Weights of a small transformer language model: vocabulary 2048, capped logits.
Each number is 128 + 24 x the weight over its row's rms, rounded and kept within 0 to 255. Layers, rows and columns count from 0. Numbers have three digits each. The size before them is the row's rms in percent of the matrix's.

# layer 4 MLP up, 768x192, rms 0.197, rows 465-609, columns 0-95
109:084078143131092100132121129080125123100164132163114163117102119128162154158090129144117140180116114145143124134147139166191151121144123123118111115118126153123089122072124098148081111089148103102105113156134107125155122157114139153137138134123126111174125168148102116152113144162183110150
099:071107165174119152103119114136153133135099164128113121133167131127161090121144120105122123084119137135109119161164110175124146168118115137136151118163104106124155153082073139153144117103162137157102121108151121109148144127142147148130148148098125121139122110172151104153112119126128113108
105:122152126124153151132114117116113153071147151117104123086102135130146110099116145140122089137095142141128143117119108151107149147084107147100159132155109099103054075139095150085095110111149095101155083115096107149135166161128109120171124120091160120132121134139124105098125106171139141132
096:064087122089129157137122108102133077129130168164101110102138180142173164125151106140166152162108101156130087101145147163114122108111140125111115125094107139137090142121141146073139131099143119159130121119104103137137089125180115110160088107112105102086142123151167121139149102112115152138
100:110138103126114104104128146142151105133162139107183139118137126098103106138160185124068145117133161105118129157128097105156138114133142105138162138133103132101113077099124145121073122136123137111138109138116110120087167090094130119140104100129097129150157115128146104148175118119132117146
094:180107133131126111086155112100120114134110137136117119109129116153103122135125152112142129124125123140100124134114140111108090171127164109160086150125122159137158151150151086150131137125130133108108071157092099127120129122135140138154132120154131121130183137131114139119143160143151105137
093:123169147090151096120118108157133120124144141115130165127103135142107144142131105124122160153137166159095102091081118143132134116135158168114117111119181138087123125135091103138144099165161114129125139120151175127129076107132119130121128088091094102101161136105152144170078112053149128183
104:095096084139118127132110119095156178106102137156092125130154121116146125118123137076156126093103098131138146107129105134085113125076175103143149138115104096113141165110144179125137095101145153142138123138124102197145153095153151138122150127147179123159099130135139095119113134105158132143
106:125162104151180155162124119172145129127082117141140096116147119176150133115155126130146105114109122160112137093114166129179140185120124102110120123133124172092114131116096124175138071061130141145114155111125138119078105110122147117109138145114127123137119116114128126130119127139133076179
111:092134160095102143154173138114135139138129149095098120149097138088095114122131120088155144117104118129096166166078150141069124092157106155161126105200151109153128087143127152155122128081094140109137143138132157156096147142078093133134107127108146138107148121118128103105144115147133091151
098:141106127117175155144142112138142121128109125170147108139133137125126122120163164128107136115136128114131117137156141100121122122160155133115093112139179116143079131099128113138130108121153127128139114122132141124143152140127119109109171106160099127091132125129162134095148123113134141147
106:121156125138128148110138147092125072143143139097102144140091146121167097134136084116136150130141150134095113109130107133166149132161136110103104129108165136169136122137092119157140146135139152144130121125145099113129086143131101104100117128166167146155141138124102054162107133134109121132
090:106149127069131091128159099104126099116142139101111121126153149089154149123130143152120106126106088125111093095161141089074121179130121141149166140148110128153148123165143114122154105098123135152133129122147168093135143139089144140176139097117169104128131119126120117127084083143107147137
092:134146170149120159146141164143138133137153118148125150103100117096153113082184147144145119114088142128084112105116119117138138118088125134186197139125141118089137125146139114077150117093113131148095126116123108132115108080119104118116130131121124133131137101149158130129133084152135117140
096:152084142128152120119128111108137135129127107126125135147144107144120081156107101112104153141106150083105158117143124106137116093164173132099094107106134193114141122114132128118140105141086104144130106123128088111161179131121158106127091146121099116176146150149162144143120150155118138180
100:117125093133118123076116119126167089150085148137142171135150080134185129127099164093116185143159149124152109136128121161114128130172131070109148136111142152103109158096124147159122101110162138125170079122118141147112092152170113123117141156110150116122130172148134140129082108188136116135
097:121157166088101122139106144080158063122112143118146146122133171099085112168121128150116139103127100094179111104130123104139110146107104145157110123139106140143117118143110043116133178099140125152147107129145151131153144147097153151130110105120173164118152158136136126121107116099146112155
099:145129115124174144100121104142128143136128133162106129133163141128118115162046106150147160105098130129146117156142179142102079138192129100154158138099175138060097143168117137127111128081096131164132156115170138083153091086136114118146154114135122143134161118133156149144090108160121135125
099:092160159134145104131133163129184073153132111124141085108153112139138137122119148158115089175154145105144082078147144164101129158129139122100116130139102132105101114096113103117086128091159124152126143161146134101146134133151091140126155123095152089142086130106140122124115142133147117113
095:129092153121140144138115129131123137098144145168086118148146168135168122172140160141131130110079124116120142193139182153133069149124127157168149137113117092139131120112121110136123157154114115148132139134088135116108158127146116117136141190127093130108194125118167121128107128113174120130
099:141125125151136106121137137108127122160138129167150138095118152116154114112152159138125152153098128131181116133149115150075093076138138123147078152116127136162055143110150136108094123141103118115170109133113106132138094133175134122144099130141184174125162106123168136138104118061138097121
090:098161134098148114146177146114092117125100142150111115161085145158140122116118137132102136167129134182134080122115106127106157121091163120166154115120094111129145111122125132159137117095058172129085145130179118141170108193132149097137096115106104104137126148101091105129132129167106152134
098:094125149140105167125172117134161135103144119139133118115106138112147127150125141098133133086107124144122145114169115145136118105151151112119099120133145108157136152138138107156115131122121132159172082141138154117143127145137106126138142120168097154140138085070137111112082132098099141110
099:143136109115062123090129137146150135094157140140112064119110130148145100111093150115107125131114118112132126107122125110111143136177134082167095126115103125130109131128131147179143131128138099086136130091121094128128158121125096167089155124120092147111103165146157132164170071132108148165
102:143145106137070110142152083115125120123134140125154110125115138113148110135107179113097109126164172161154118084090150119132125124144113167150128128183141121103062152119131105133120120120109125155085162155133112178169139132116101099141132145123134129133119120121123119100082103125163122088
100:108115164108119173134157103097138108092131118094136135097129103117123139139154117124107112120085117173169109104125134156064094120097186106089100158142160166134133105117126118107157146135175140133108095135159120125110075148147160130124114140155159109157136115130138130117114119167116132104
104:158130113110125106116119173077136138115121130123094097128091134138069112116059116130124115118137118124104134131101156098085129113108099097087113112126121161105105141144139127133113117155132115133144100083118162186124152136120174145164152083131133128105140154133120153124120144091145122141
096:153122141120116112131125085113144145104095159126104115133120069141110081148150119139133127144130113133160087161153108144133145147116206146153110099131128144148174111140137141134115164117140134121145118154143148100127117127100112129138163109152148121139170098106107146135221094138153098161
093:125161133150133114123117104114118155118145094117084111141156155142151126153160122127129106094119183096121075117157160113126144112131136174117099125139123175130119146131125117144151112150119058159068134165096110141132144148134170130105123119077114104145121126138159118182124142139123146165
099:144118096127125143155093086146114128102105151105090154104159123158106120157109100125122149143127139101108103125144149089177143112148144126147100133146136131151160133090116161117150119150127122101126113114140080159151157137107129151144115156112119069132144120186153140148129141139136117185
102:158117147101069107128151116169111126151113129095109122137147090146146106115113147114087099170130136078174083110132178156122108122123123135119143165159140159120120166120111114129132119163148113151140114181187133077134171110116093117133135106142125079141174156100151115138199118145141123144
088:125132097136124123154095129154130134139146169132103149118146127106145119121123136147124118124138082111098132174144121130155131143141103161153146089103175145141103126095160148123124135143132140098144112119124133080114151137101126084170093167127164155093122091111148119123123144152130139141
102:148085100079125113094133136143118120104163133124140144091128124153111067139110148167141088131169093108116162171123083169170137125114109129148163144125170104133129107072107109117103152159174155147106153131154130093096144112125119147115120131125133105135117132067120133143171118149147100134
092:098164142155148103138125132133147113151121141105105128119127134127101104157132072125137122123163141106152092154097149129151111131144124094136065092120132111087121096097150078143128086118115132129148183159150129135142139148128101134161129140142101129100134113101109159098154083128163131163
106:140160140146096128145152091112127131128131113098179154110109103125101181129088114123104118114165086115149128116123131092122135126101154100131099142125182161104078138124133140146125190137134100127140122121116095101130105116114153150132141085144117081123143115124173142158101127137162109152
103:158114131106131122141124148116097144134127155098139157138118105154109154120075175161110144108085108109150135147138124127142128131159120162125134116142095122117126103074140129132106125082089116149152127119125085106148130126129108141164142079127134149123128091119101081103119161097117129086
094:169111112115140171124169132120128133106138075141129145097156114108096143122165116137138116128152118117109157185128140126085102122138137116126174124113129116111130100101140193144128098085098108135134151132159094122113126150129146115136108146127128109111098057095114124143150111127120121144
105:141136120134097116135100102123120142125124122135108089133153140185134149130175112111163149139146126092168104114104130172132121122117134116125117117150104128093114122139115098127172157151128127099105138136161140131115139117101136090161102091129124136093155131140119108161070091147092085154
107:182146152131089101170127114160124134088145138132088097115108101088148139095116110138098154146132111134159127137125141147123144095116103099133116102152144130131132133106104102146138126105126153151109156159140154159090162089129110086150164158138111129102121100122143108138151132141156108095
099:132113125163127152160130126103128172137117164155084122148100136136137138152109104095107097132088126093139144136071136158127185140085120135162123128145122142133178099149137148100147091097138136127116104137117139137154110090107116144143114146113116125112098111168120143135125113142112122127
098:119101142124123134101116163117130096144099120136156163117170119128123139110112166197150133145131112103128124131114123137114125177144144086115144147127139139142156098148126149151108097093100064140145111142141118166114114173121118112142129136139166069143154085091082153177113098109130115159
100:138107143166134078160180118102155131149166146167158088105133141105132116137089161120062119137132133099141165085120124171144120165156107122139172146118132152133108154114155135107159164105122138144185168113094136125129153139149107110121132135138107139133123150143165150167119129118151108130
104:128097109107123106137104174094129137129136133151169092149102115146144137120096141152102069138119152123142122089117164101163117096135135130132140110147118127124161127120144130149159142140159072167167111115139096147150131065132121127078122145156132133140136127166135123169124173203123072157
092:125082149126145116126177081110145145118120164195117155119110072100126127097117122122110146164105128148147117109099129129101149137090149123130059139141125143134112144091117144126110120158129144116149171116156105117113121077139135177132102080142110109145103129105109119132164119131152135148
101:140129075152096159124145082098098131132131103145142159145107110131083137138095152103119142117127079121126111126105135113132060126116160158170181141138129141126164126115164123158165165151106138094148138124128085134147118121164110137127112100100132147131138096168092138160111126114134159129
099:114119134161131120115123155122162140178140114127111143129156091101151077150120124089079094135136110149085114113128131131141145135090128110138148130138134140114153160145150140111107170141128118099181172111109120088126099120116148134144134122113083104140131119114156117150133122152163105141
101:149109180084139131075128137143154113150113132118129105111151127091118110131148145158120134137116100171137112137161104116105135119124162107145142093092124132112148143159135134119060149141111100133130105163115149111098139122199105126092102114123097121132131128128110113101072130138157111139
100:130139131107121099111146145078116122156144107182103076161133153168123095123098143159148119117123101108154137120125154139128103172131097099171101120150100174114094116114124122149130110128151092105096131125165132082097110168100124094108153132104105122121133119171139100133099166182138064152
101:168128151124124184147133131151092152118087150123153114091087157127145105117151134155124103126070127109127147128097102147128137171140123124150127144152124162142131112091125139131110157080093117093139088129131159140085159138086141135066141154132118125127109087122123103165168158122063121131
107:137113135082135128089139107115183112123159095118128106164101124130113098133177119150100115143138139136124115133120060135173104172153146119120146126152144137123072101116112146139126130147129131138122125148124115170166131083103108158171133147129117106136156120133120127133125095140129090087
103:145118115141129180109138133131127157138088156124119123090140139098111157151109158111134095115121132146106081123111114123100125151133156124138127113153140167091117079148140161123135161137149144124140131091125156113114118164117137119101142157113129132133063207143116110121111175091116146120
095:105107104136115137140087125123143091160136095113123162126097142100118072137116140147121075111124141093139130136130130122149126124151127138149095132158125109129131138117089118128159174135129090156187138154140103181107116131148142099140090109118149121128110166148187078096119179101111138132
096:120120147143131134106116079139118139128122144115087058111126141135125106129087157133144148139128151065155068111180114082145127119183163160107108112129120097158125127116099092143129124165129190148108114119123137142151101108116146155133122132149114105157140154138124158141131121093168100143
115:133084158174099101165149129142144171139120196108106118121124120101126130081120147092154150120128150115088149082117110155123087134105123118140124121124120129123119150117096120095166122107139097141116085133097127126169136163099108100134092106143122116143171151109132128170179139103142095139
092:119116105148127153114161136147139106091145152089117056115126120137174151097105159112134119152138105118156104112158164145204100125139144162147156158126109122159139120092112144106110154114123114121137130135127132166104192107129150125127107126142170127157131162112137088085083098076143105176
102:154097160109140115118119119110155144136123140122123148135141128110130155087162137150086097119126157099156153158113099120101179149141107141211111149140138111098139145146103154135140099114097125159114169101114130140126161148144111162094111115154114128084160118140154161135128104125114151059
095:150123142149107169092158163097110149118136137096084089132137109142126088119123117084142099143116110102140161118141114129137128157103093138093114151136099138145109155107121100107189127144131088168083107107093097146143131123126126109158116155111153151094157095100119167151105139196140128156
102:148108118130141161139112133133151191123151143178128108121136109122142095209123102190110148125151103153105139122134109128125151123099146164131136118128135119133162111152120149094081126127132147106076127158082111175094099130121157118158127100147131085094114111122150128110117076127132134106
098:127098105112133175148173082145156136116169132163125164151140121117115096146183110108129146171116091126115090148108121145122110132138151160167134112145132083129100160108113170136128174158125157127127099148130134103149149150135153137169118166154109118144131138124092143140136120141122151112
097:108109131115128151127113134121105145129104128145090141122101108126168047121136120101123142124090093095172145126095182141153118118132120137124157137132088138121146123124133125082138125152107150119098164157118119139132146099142141159103073106153123115109081157135089122184106134141169132128
111:116095150153094134149169149135114165152129136127100088114133158129158168153101112110144121159139150110141155099117133146060093112151134130118147092110088153107135073116142114120099145132189156147134139125115125062168099123113121115144135110153133086155131160098121139176119136137112098145
102:151132119146124107143178143085137145157123122120142118151137131165193096149136106095126145118125112146095121107089144115117121112111132132134123129125156118117093142116114137135122167132111173087144108120098158119154135132122154084154123145106146120075109114098143153130116124148146099128
097:149190128103084140122104103133110130081118122137118171146120125136132154099154140128171108158128077094079133190086108157107151174144121160106137140123097101112087102098091109144122151093138153130135181095133132105107163189101121134115098130125145152124124142124166116116108123152110110139
097:152087068091125086139107137131133135113124113106118123126155125128168106179119119153132141140127171132129137108119119176126125125113130091137115131131121079162115124109126113175152139138093126134130186110172133121117126101110171143129112169138098095106122158138136097155136123206137144141
097:082143144168133131141116137159139139142151126133158174147080146142116118093148125170144124112103102118096154122155106140117156127151152147103102145141156111123140111137105078136100140166152164145140085156117115102118127109112140108114106117084133128121127092153106164164107126116146082176
103:145162109148124152189126128137142146137133143112123129170132080123125136119139129095177145166114148101117136140074111154051097110139121118149136107128125134122136164122158127105140154110120126154141087072106128130107125116127103157143139188132115149103130096097131113123178097127161091179
091:110123129115131123149054133143173151162104166104159134161126125116148122133114135140116133130142124150138059092131113172103119152144159154150148104090166122145127127081099158154120093109136106135144106147161153124091115167127131127089096127156081118102129102105127153151159181103146128125
099:123140155110085132140151147140188135119117135111151105158062120115121159133152045179118125139123112143124120120153071097137159137142135115159153134175133111132126163150126130126116157162129102150156177075131164063181098119159124108124095125146124144103161156102108118146127146080120124131
098:132127126120105148094161157169116114135146143100144134131119144124156101151090146114164149132125099099112168114071130115147109144142092102130113134179146132113093129096157134162127130150124131134087130096164105144126154126161132136081161127123110079107139164112144139149129093134132096132
094:124135103158136149122109119122115115144152129057090085130127124089149135162182163135096083119133138111130140128114083104119152135103099053091149127135137137117130130105147161159149088114122118128149163123063113168177096099168127160132137106118136156100123127158085148108107169085136132173
103:145126124146171145171075101137125105127057159140109128110116159095123122150103142146124144118125086140149122128130142118168130177121111097157110121108103144111170094156118203140147121109161139121150158115072126096141128104133131146083104136138149142132157130140122108147145117131145147115
105:148176133053136133120136142154115162095145123113126104108120113123136109125100137156159147146070130161158111128131089147140129154116172087163148125114093166107142150118110151144144110134175148174118118137115139133121141150118106121104153129131118160111155091138141159155112123087104097146
105:116107162084158165155088113089149128148137138186135079168069125128104132129104112138097180135137168168079155128135117209139112136136145094115127117142139099131107113107153125147133143113132141148140116143139140130125139151136069136122123162148170133163157119135102067137146155120139108120
088:143142157181126092126129116083108153146145129120139114065073127146142122135119108115150111135122141146094103069069081136120108128103137107104138099156116138097152131121113165143132129150123113151123095139128128151128112101158115152118108139133118109147161106137147090163169160110116145160
092:092129131092117186137097117150122091126087138146085106142140116111137127091154121147093124118094087141148131135094104151127122119136143145107137151107110158095142083114137112138118092148110137131152122132139114113152136134097111143094064150099123144105097139158185098174145119144116140105
098:120103142141101089117129087101106112108109098101128100122124125146164103102119075106105158121118122131124127116120139114137121149131149122147085078143122106158149095077129166114144132129119121120158097123176070109158119175115182126135110135127143082105094109132134109157161073126097136125
095:146107096112108168098151119113127120112127154049120117076130110141158122113182123149115105141115161116110116111148121142133105122107138135117128067155093148130150144126161135111120136130098121129174116091132112178139136111158090125125121145136120101159131137131113125157140151124115161095
101:111123122125127126106132161083137133113137113166148144146101110108145124098143166113089178158126119130146133133075153112130144145141127138093117095133099146097106094126133137127108124107133148138123135122090114097127147120135134158130137131101133113146188086157109137139091163116165109114
108:134123127127186110137180117127110138103097106114113099124121142148134091140122133132127122132128144097117134123071132111125148139122118119169124128171143125170067105137116108172099106148132131125108172145145117133111131126101106103168165102088141106104115176135120112165154147135131164119
100:144109123098118144155140110131135119164140138060122112120124147112107121118097094142133115154111150189117118124164115137135136128125182100154113117124095133100137105116111140125123074125104127138141100129142111139105123112083087108170116181149108126118117122111136129194130131144108140160
113:137118112150156154146108095130126148138156168145149150100143142121133099131157088114092129170113088108152165152129118146149192161088157153145097137144136120159139142109145089141131120092122160122146129160115162108073172111138120128114155140112118132102110144160134146117178105101128119110
093:129098114170124145109140114086142100122101159115092140060110172102169088100110111114107134072133138153114120086126147111158127117122140111163120127103131112148102120128184148112131115146134097097114136114143112162113107073128147155150113142149113122143147156152131130129122083157142129155
096:120139133138124148150170117073182075149138159133155167157148125129174124140130160179154118130139133104164146131125100096143123155121115114115116100166117095106132105139125138157130125150155112136166108138160133123186150108118108123149125152124116110139113125130128105135130094138166155142
093:146140164155087150147082117132151115091130135128154128120109148108096111120116120137159141128119115105126117120077117119153168159160149124138124137129145141154098102115089141127109087121135100174132153115088121142123086111151082118147117113146177147142153136103157142104107142115148129176
104:143142154151146147141158156126094105105121084114050154111149136149119127124084099121197174145109093138141123124131087120156178184147095111158126106139130167108132100095156126096124108116133136083140148170140123145123193127096158109123138161169064128105133110143136110121133125165138106168
108:107152095083122157126161107096107128154139156173131177114174137155096095138142128128081150119105125125119132094121113108118115102077154125177125123127109115141080129128098115167115131106146148152116091118136132104119121116114107123123180072143161099125137132127192118160080123143054115104
106:096138085124126105139127139132118149140099122117160125139089153112146105154128123145168097129132119143177129108106148107136133158095175132108142114116122131156121080117135124165122099112145165149126087114164138140095115120132102121108131162133154103102154133105158110124106125122130104112
098:133111151120168141140141132075151115112153126145130141081127162138122085127129108121109108152143117145128109185169072148162139176146124138107135156134169100103130097114094140130143155094109154155111117143112128091136122106145129151148128095141132132127122094113118111086130092169138125175
106:129116108139122124096148145103156115106171108112159130178094126100102130136167105158160117158126133154142081096082137129127142103152148164116083128159146128133110134158143113176130130165128119133133147109165131112150140118131099163092141123115134118128099156129070085153114127120135145087
102:148136139132111113116108126086156124114129117122097107119118137092130175105141152115137160168090136105131119099091137128133131123149122130139136169119161086106132157115076135106100111115114120156118148139150135151087141133135112105171129089131146166162140122120163119125114104169148112092
085:148084170157114128138122146123110171132147112124130115129164160129100115134090143124129114119102113144142157128145105122131138142119081095135097070118126151116125119104130099110137149118150124127122163070123112114131108117125163143103117130131130160134145126129152141138121102173100115148
111:101139131151098115137121093136131153119143126134140139081094140141165139118121171157097119123145125166144145135133116125132081124109103115152118120129104117133108131136128153107133095120171129110088108119088120146097093097151131118125138129138129149101119091077099119136156111160136113120
104:102166116132116146113137158118149116159124153122111155108093155086126122155104125144106092105142099133128157118175160165127151109139116142132095134107151076128094160163124081129164139153145102134139139145159139108136108094118124183105139100091123110118145128079142112132094094151137107165
090:097141117078142158111149148136117094145156125126117163149156134153138109129132104133137138147123104080124124120141127175149136160148175122136126119134087109136103138123124098162143155114147180138130122152131165114124142158134124141172114121179151140117184098125157139113155109134150169123
097:157133136136193136107173162137129128184120121137138145141093087149180165137165152121117130151159079108104082122120156119138164146126154129139137119106133141155105126116130123150150140131130103128090132130118172068107082101130136110140086149119109114158119108146121143115132059162138137135
110:146131068144154148133151093157132179100113124135085126109176136109149140130122108118095100113124161128113156119152100154141147151140129114112117150138180121148132168129101132129133120081137141100135120089150131134118118148122136142117122116119125134093091120097135138121151090139124116143
095:174110103096104143166139167158145119145091136123125131160093119079112108136126140163128128119132136124083147137132134106135179101149141119147168124135143141104139114157142123163146114110114161149136143105149119160153097132111138122164139129111090144123117119123137137109136149138098136107
092:074118161123065097118133113083136159124096103121119166137138134132106145185151121089120086117131114148144083140122119102124137112109142152159122120137112180115123114074126143104131083122110094138126135101151129111136159125109120125067134134105106140151135162110099095134141120085123151139
104:105120151074110140148156125141166095136141140128161051123100136118130162131171082126091132132083150106144104128106131110074075112137161145172146127101130167116154125126106107169150159124159104149137148128127094141168126114096107184103105116118133129139143147151085143146146150123140058150
090:128112113067115107123124083112118155142113117127111138105139165133059142168106144138111121143153149137166130154129128105117151087111141147130136157120123125153140107103127125105146161125103141130111130112178130150148104130131084092102120147146138117137150137158123151151110135091197095112
104:106151144115128112136134129115130202153103151080127159132080112155133136159164162126112110134117073129135153141102123116119145123124093087124103142140122161163095120135095128121142093118116138135132116124148152122160141081152147150119142153163116137111105151121108157153138147145104177084
096:127146130108118139155080124132150110151093142096135111125145160103159091144139146098150120114157099169113097127136122148123136136142196139162143130103108137134122118169134113133176140075136151133112102149178144120135074152120139119165129120111165132116109136145118129098109114104144175151
091:105131153136150141170146130119056127112113151171129122121138114145145137159118117165119142118113098162125107113090098113118131138125134144170125069158104134078098149121153145092148123123123112137101099138113105150158120127146123158129102119131125101140137129159097069188106127124174101135
100:142097126095127086081112116116089129128140139170127108135102142129137132132116148163114076103162121103121169098105118148105146168130192112109154126130136099037117153110127134130097149113137131079119119140164152110100137141169144142121112133141173132142131077137152155140107107131160152144
099:131123131111124163102146117153109114153099139141111123113151160134090139156099143121115155097117101113150104108111134083141147144121056119130101127139099140104071128136149155133163135145165109133133111122150134146104155121088075114159111126105093092124155103104148146127118132071095098175
095:121107173097148137118127108144100114118152150104161141169146122123135150152148132102141115106134096125166128165101112122120128162123131122156105115144177148096128124137115071148138105084114166143158102130132162155167107118137124147117132142161119135112070124135117107172134140114136096123
101:154126165126126141127147128181145114138115107165121117094113100123140136105149111137160154199156093164111100136141154147158144144121136117131096180145134165084124049123176143088128131124113113087103096163160128136114129124147106102177106105117105087108111119159091118145106148108123074137
102:134139109097101144101194163126103113133133157118077097106120180149095138127135182205095155116117123114121126109129124143140160123121118145184097139133139103165143115122131103114123132125171165114066139148135092169184151159120176125103108141153153128124165082110156117161139118107147119126
098:090125121144130180135127101103157122093172115133075139142115132117086131116151156076127143119115130120132127090119135136098130140162104197136133090143161164137107101133144111166088119124123134114110130136141186109094104124181113106085170114196113110137118174109120129108127112100099109130
099:114113163117080110130094122148104140110148143153099114142140140129118106132147116118101113157112154143107126151107128123133116129108124093134098133128175105110144113115102110116143107117139102140161114138089094129114099145132107068097112174114094136182088107087115139111116174137138129158
104:150127114109153146124140127124128075119130183089123127137163152138111134154094096133133151124156085160106126149178142172091169122117104139079122119132133140138116158080095154121112144155138135146162126123084148117154133135128095129111139142120108133084163126079160131120133135167109036101
099:088108104120151114126078147143115140122163103106134135106118146167124135166109127149123146112168162119125161145093110129168103156125085125118123115143113161136112081126124148123110156127099106132115129127140088143180134120122073126175050119108154115125117093153173133143140151161108065085
106:102162149133087149113118140099135117116112134129098131123120114146168090131096163120116108122146165110105123156121155146181161145081155137128154126140097097146091117118111141084109161101112118160080128099163097118139126135058155066156130150126119140111117095139168145127147104148125126144
106:123104125115094154163102117099141117113086142122130185109174158152067098122086138146113132152126134172129090141111118127130125106137096159153106145157133110125108159126151159146126098126147089138128080104113145137103095127157109109121095127113140177123164131170136142182115125101130111146
114:149090121122111118105160118120131164077118150097123103131168115109113110092116097147105123096107126111086135127145099196125132125150138143100141113125183150106122101165142122117095067148131127119133110139133128124126119168110119120104122079115104108149145108152120122165160096115120125161
093:157157086117155134126121101124136099139139142146137112129161182077155101108129117077163127119144116120162086154142142146118092111097087146124147140127138128112156116166131136152141133097162114134120155121127150155138164140158137123181090141168146153138094086111171113088170085141133136132
102:144100144085138135138097133106110163102162117147093107151109145106134093117138090144132170142149153106116141103123085133125103136087123086120096124188144093143151144120149120130150130095115109093122101124178173128113102176132120139152142089135154136122104141127151109116110125118179097155
097:154103165102117105135122113133091170124074129169143124120152096119156129151099132143126156133150096102147174188143101161123163109116100127122108134135138113125146122115087132157086166109125148143139100076136144146120130119117111088145141099170131125104129160123123128129143145156154152145
097:128087153155119138111153166119109157131165155126129084101171127123120101103126130087129116143080139149090130131132148125147164125147138138140143179102144168090119133129088090104130145105075143114141103124107140112103113123116115124121103141112128153124099133121146150149123146163148123149
102:149134128149084124110196083157124081097111122090130122124090137127117122100141092127144166132106135119115145122122097151164089133175101126143137170145133124115147137143140127144145143103126140166122141110137095124113091156126115169129152145088139099131113117121139127131122162156123100108
101:108094146158124178190153107138141113111130147168114173183130134109119101173146121136081126069180139130118145164080130143139142125135134136170143119147116144132117112078127119110109113114139139088135127180140099115116145102142145133145134076147161092108143135100144110133158167101074135142
098:192101123119158139144160104127145125123163137179081116148144109131096104119110092126138171146085092122119096110147083127158109126128144083151079130143142125147122106096127135161151152121119122072131077086140143090139150107193130101133131122131117123097086134155122130139113122115127161112
097:133126151099107125132141102076127088127109183180090160166138135147138149143118093149152116166100110104135090154117180128141114184108148131129140126136134118118152143134133157129112141108155127156101158169126149111110138087113094099101148130127112131115082128108109110128136129075141092102
112:141117132148137124136152173144109100116088134102136117111104108118151130135119127108152089164126125132133132143148152134139122149101133161151102111137109165129120113092130166113138147161196119131111105142179118158110140131122130139145104126100116101164166094117171120156094163104105149121
101:074123142126131096131158110077131082105186158103134148146134110136112136147124135151084181123144143143131099098156137141170126108143117126144103117142143122129153173142133141116155135149160148178117138126124130118128127126118107175162065174104116111105152128117082166143101147136137111151
095:111159121078111134106138118152133113130123090127140124115144143126119123132119122115155143147145138118143135106114122149097118145136106143115105155111109136127113145152153106140180118126145148105198139068069150134135127106118112094119133046185155121129171146129152110151146144159122127105
109:150133142119100113062123144092158150090131151154129126099130096131150094163104113147130110139146168096130141096124132139140130132115101160147146112136126143107125146165116144164110113144097121161115170128099100119129121164121145177149111103091142151160124102147181138160102149118127064107
102:151114122124152142102121144126157135129135143122134091108190141137111070155106139167082117146144091134122111112152116137097161175101126138158122149127131162080163114092120092129149115121162117147147158108132126134097129096143111117105145126117122124148103138111138104118174128129128142080
109:128170142084155106145164143126134145133155130088100128099148165104140143142153160105159136140131125150151136114129147153131130149101135164135123087153101113102116159143143126113148134138131101146161110161113130128153151154142108148131098171126127090117130134115139128136112132135114125157
102:130169105145125168146131144145152140105133176109153153118148121147118140164142151153129131174125129120131142118146145092123117123088084120135134078122135143138107104092118115149121119121174142128121154122154104141161102151108144155121072141109175154136130145116122138157059098112153148124
088:126123153100135113139133121162097136119124145094111102113134178121107130132148137176128186160126162127128076157130161119138139122128140103146105115162125153095142107121148157169118118117142140120121159114135100167101125102165126118168122165142110132119143149161135144101129097055168141127
093:137098119135130123110135157133107157104156139142107144127119172150118152173099102135108099127100125111113112104156100138058149112143123107157137177145142072134130116161114111123147148133133159125090151126146110129171072180141144139158113125135179132098113145105166110153110133102119141128
104:141154095101110070115094121091168133135175155096140118129136115101132132117129147117131166144124146151175111119151107127137155143084157110147105120145130120154148107095129054182105105184101116180090135175135144126103140115116156129134124133096108115116114142134159090169129127126101120132
112:122101121128162145149154118113127102133156186078097129113101141140110145150133138081138130112112129146137174139106094141116097136144092092129154136140147085176122091123121105138123114096165106129182139147122107145105115139134158164152135166170134121151117144162126140142141098082112102113
108:107142143138090185101132142123117123124158139111101137097084148118085105161093164133080140135096107070150153098105103128133135111165135146155133098137151112128132112108085144164130130140130109132151090104148122092169176114168089150108173119059184116161147112094122115104110131103117144128
099:131182129095155144148126129099129117175135156092102122159144185132131110122132124145128109110138088135149150136165085104120126129111131149124138122145153131094138138159088112111092090125125116140127189150131103130104127100113135146140131055097172132098122148106127114078126162108113148142
101:135134119131094099150140139155151117138132215136150153126128139146103125156099165133105114098148129167099151111101126130162124083113138164130122142123128122140098142107087119151102100119145135130102128113094131115124112167148131155105109142131135083125161126080076166143141126126155118119
108:168125183109128136109149151124137121091139098140133108128150149090131110073131121131105150177117093143110070146115130122090149158163132151127175131112155152131162165166140109167123149139111156162100122178132145145111132161079099105139102142145136118139070103130117132136127149146139104136
098:141076131148133153140106102141170156149081121152127100099114066146180126096118160081135143169141177127115137156125141159132138163152129166131130112112142165139107092133139096123090142145131080177140133154115143128117098078112084125112067125142122096108148181166136114138152105106116106131
094:124133161110125152094133102126114163150112126129111105120093089105106159156135125136146132097138164126078155160133088135125160152171116137142123129159121118131139133127124129142122102137094107158133122112104098106174107106103087114170085125099121140094136115160131115111132044139122121185
106:109158107163111130189136100126140119161181147135121131131101089139147131133123139145120117145095091112107128145126171114091136119140125114152112106124119173171080169151120099118134108149125109145134152118117151122152167111130122135132127129064114095117149121144133186116137100083107097187
098:103101163120123136168160120101150106138167131109144103127131114154093120135125116114144047114121121146196156118134112121098088136101102095145119109120146122135135158134129133165158109106083133145172160112137152143165121147133167155143149116148118149158146157132154135119144069140138110101
090:125094131154167100126153123128128098142126125124113127120157120148174099083138084122151104121153130128151079108080110126125124110124161165132154111100110103162177145149100125181135120121151121100105108115141118104140135111154181155103134094129110114142143179145132121155137141123155175096
095:109124120113133150102117146150135139136141151128090111136095101082173149137159152106151098124146124133125141171147092129108170123145133124105118142109099118145096110109135146119154116134134084128103131122126173121159147127134153103111125138114163158120134146062146091126120139107155155124
092:118141154117122145142111104105167138126124124099095112127139111139139155144105135073111092149143155128192103159126109094082086131148130176117138146148108118122120155132105115174139112158176141125154104113147089145159167118109142113089127100136129129117095158135109155108146124104125126154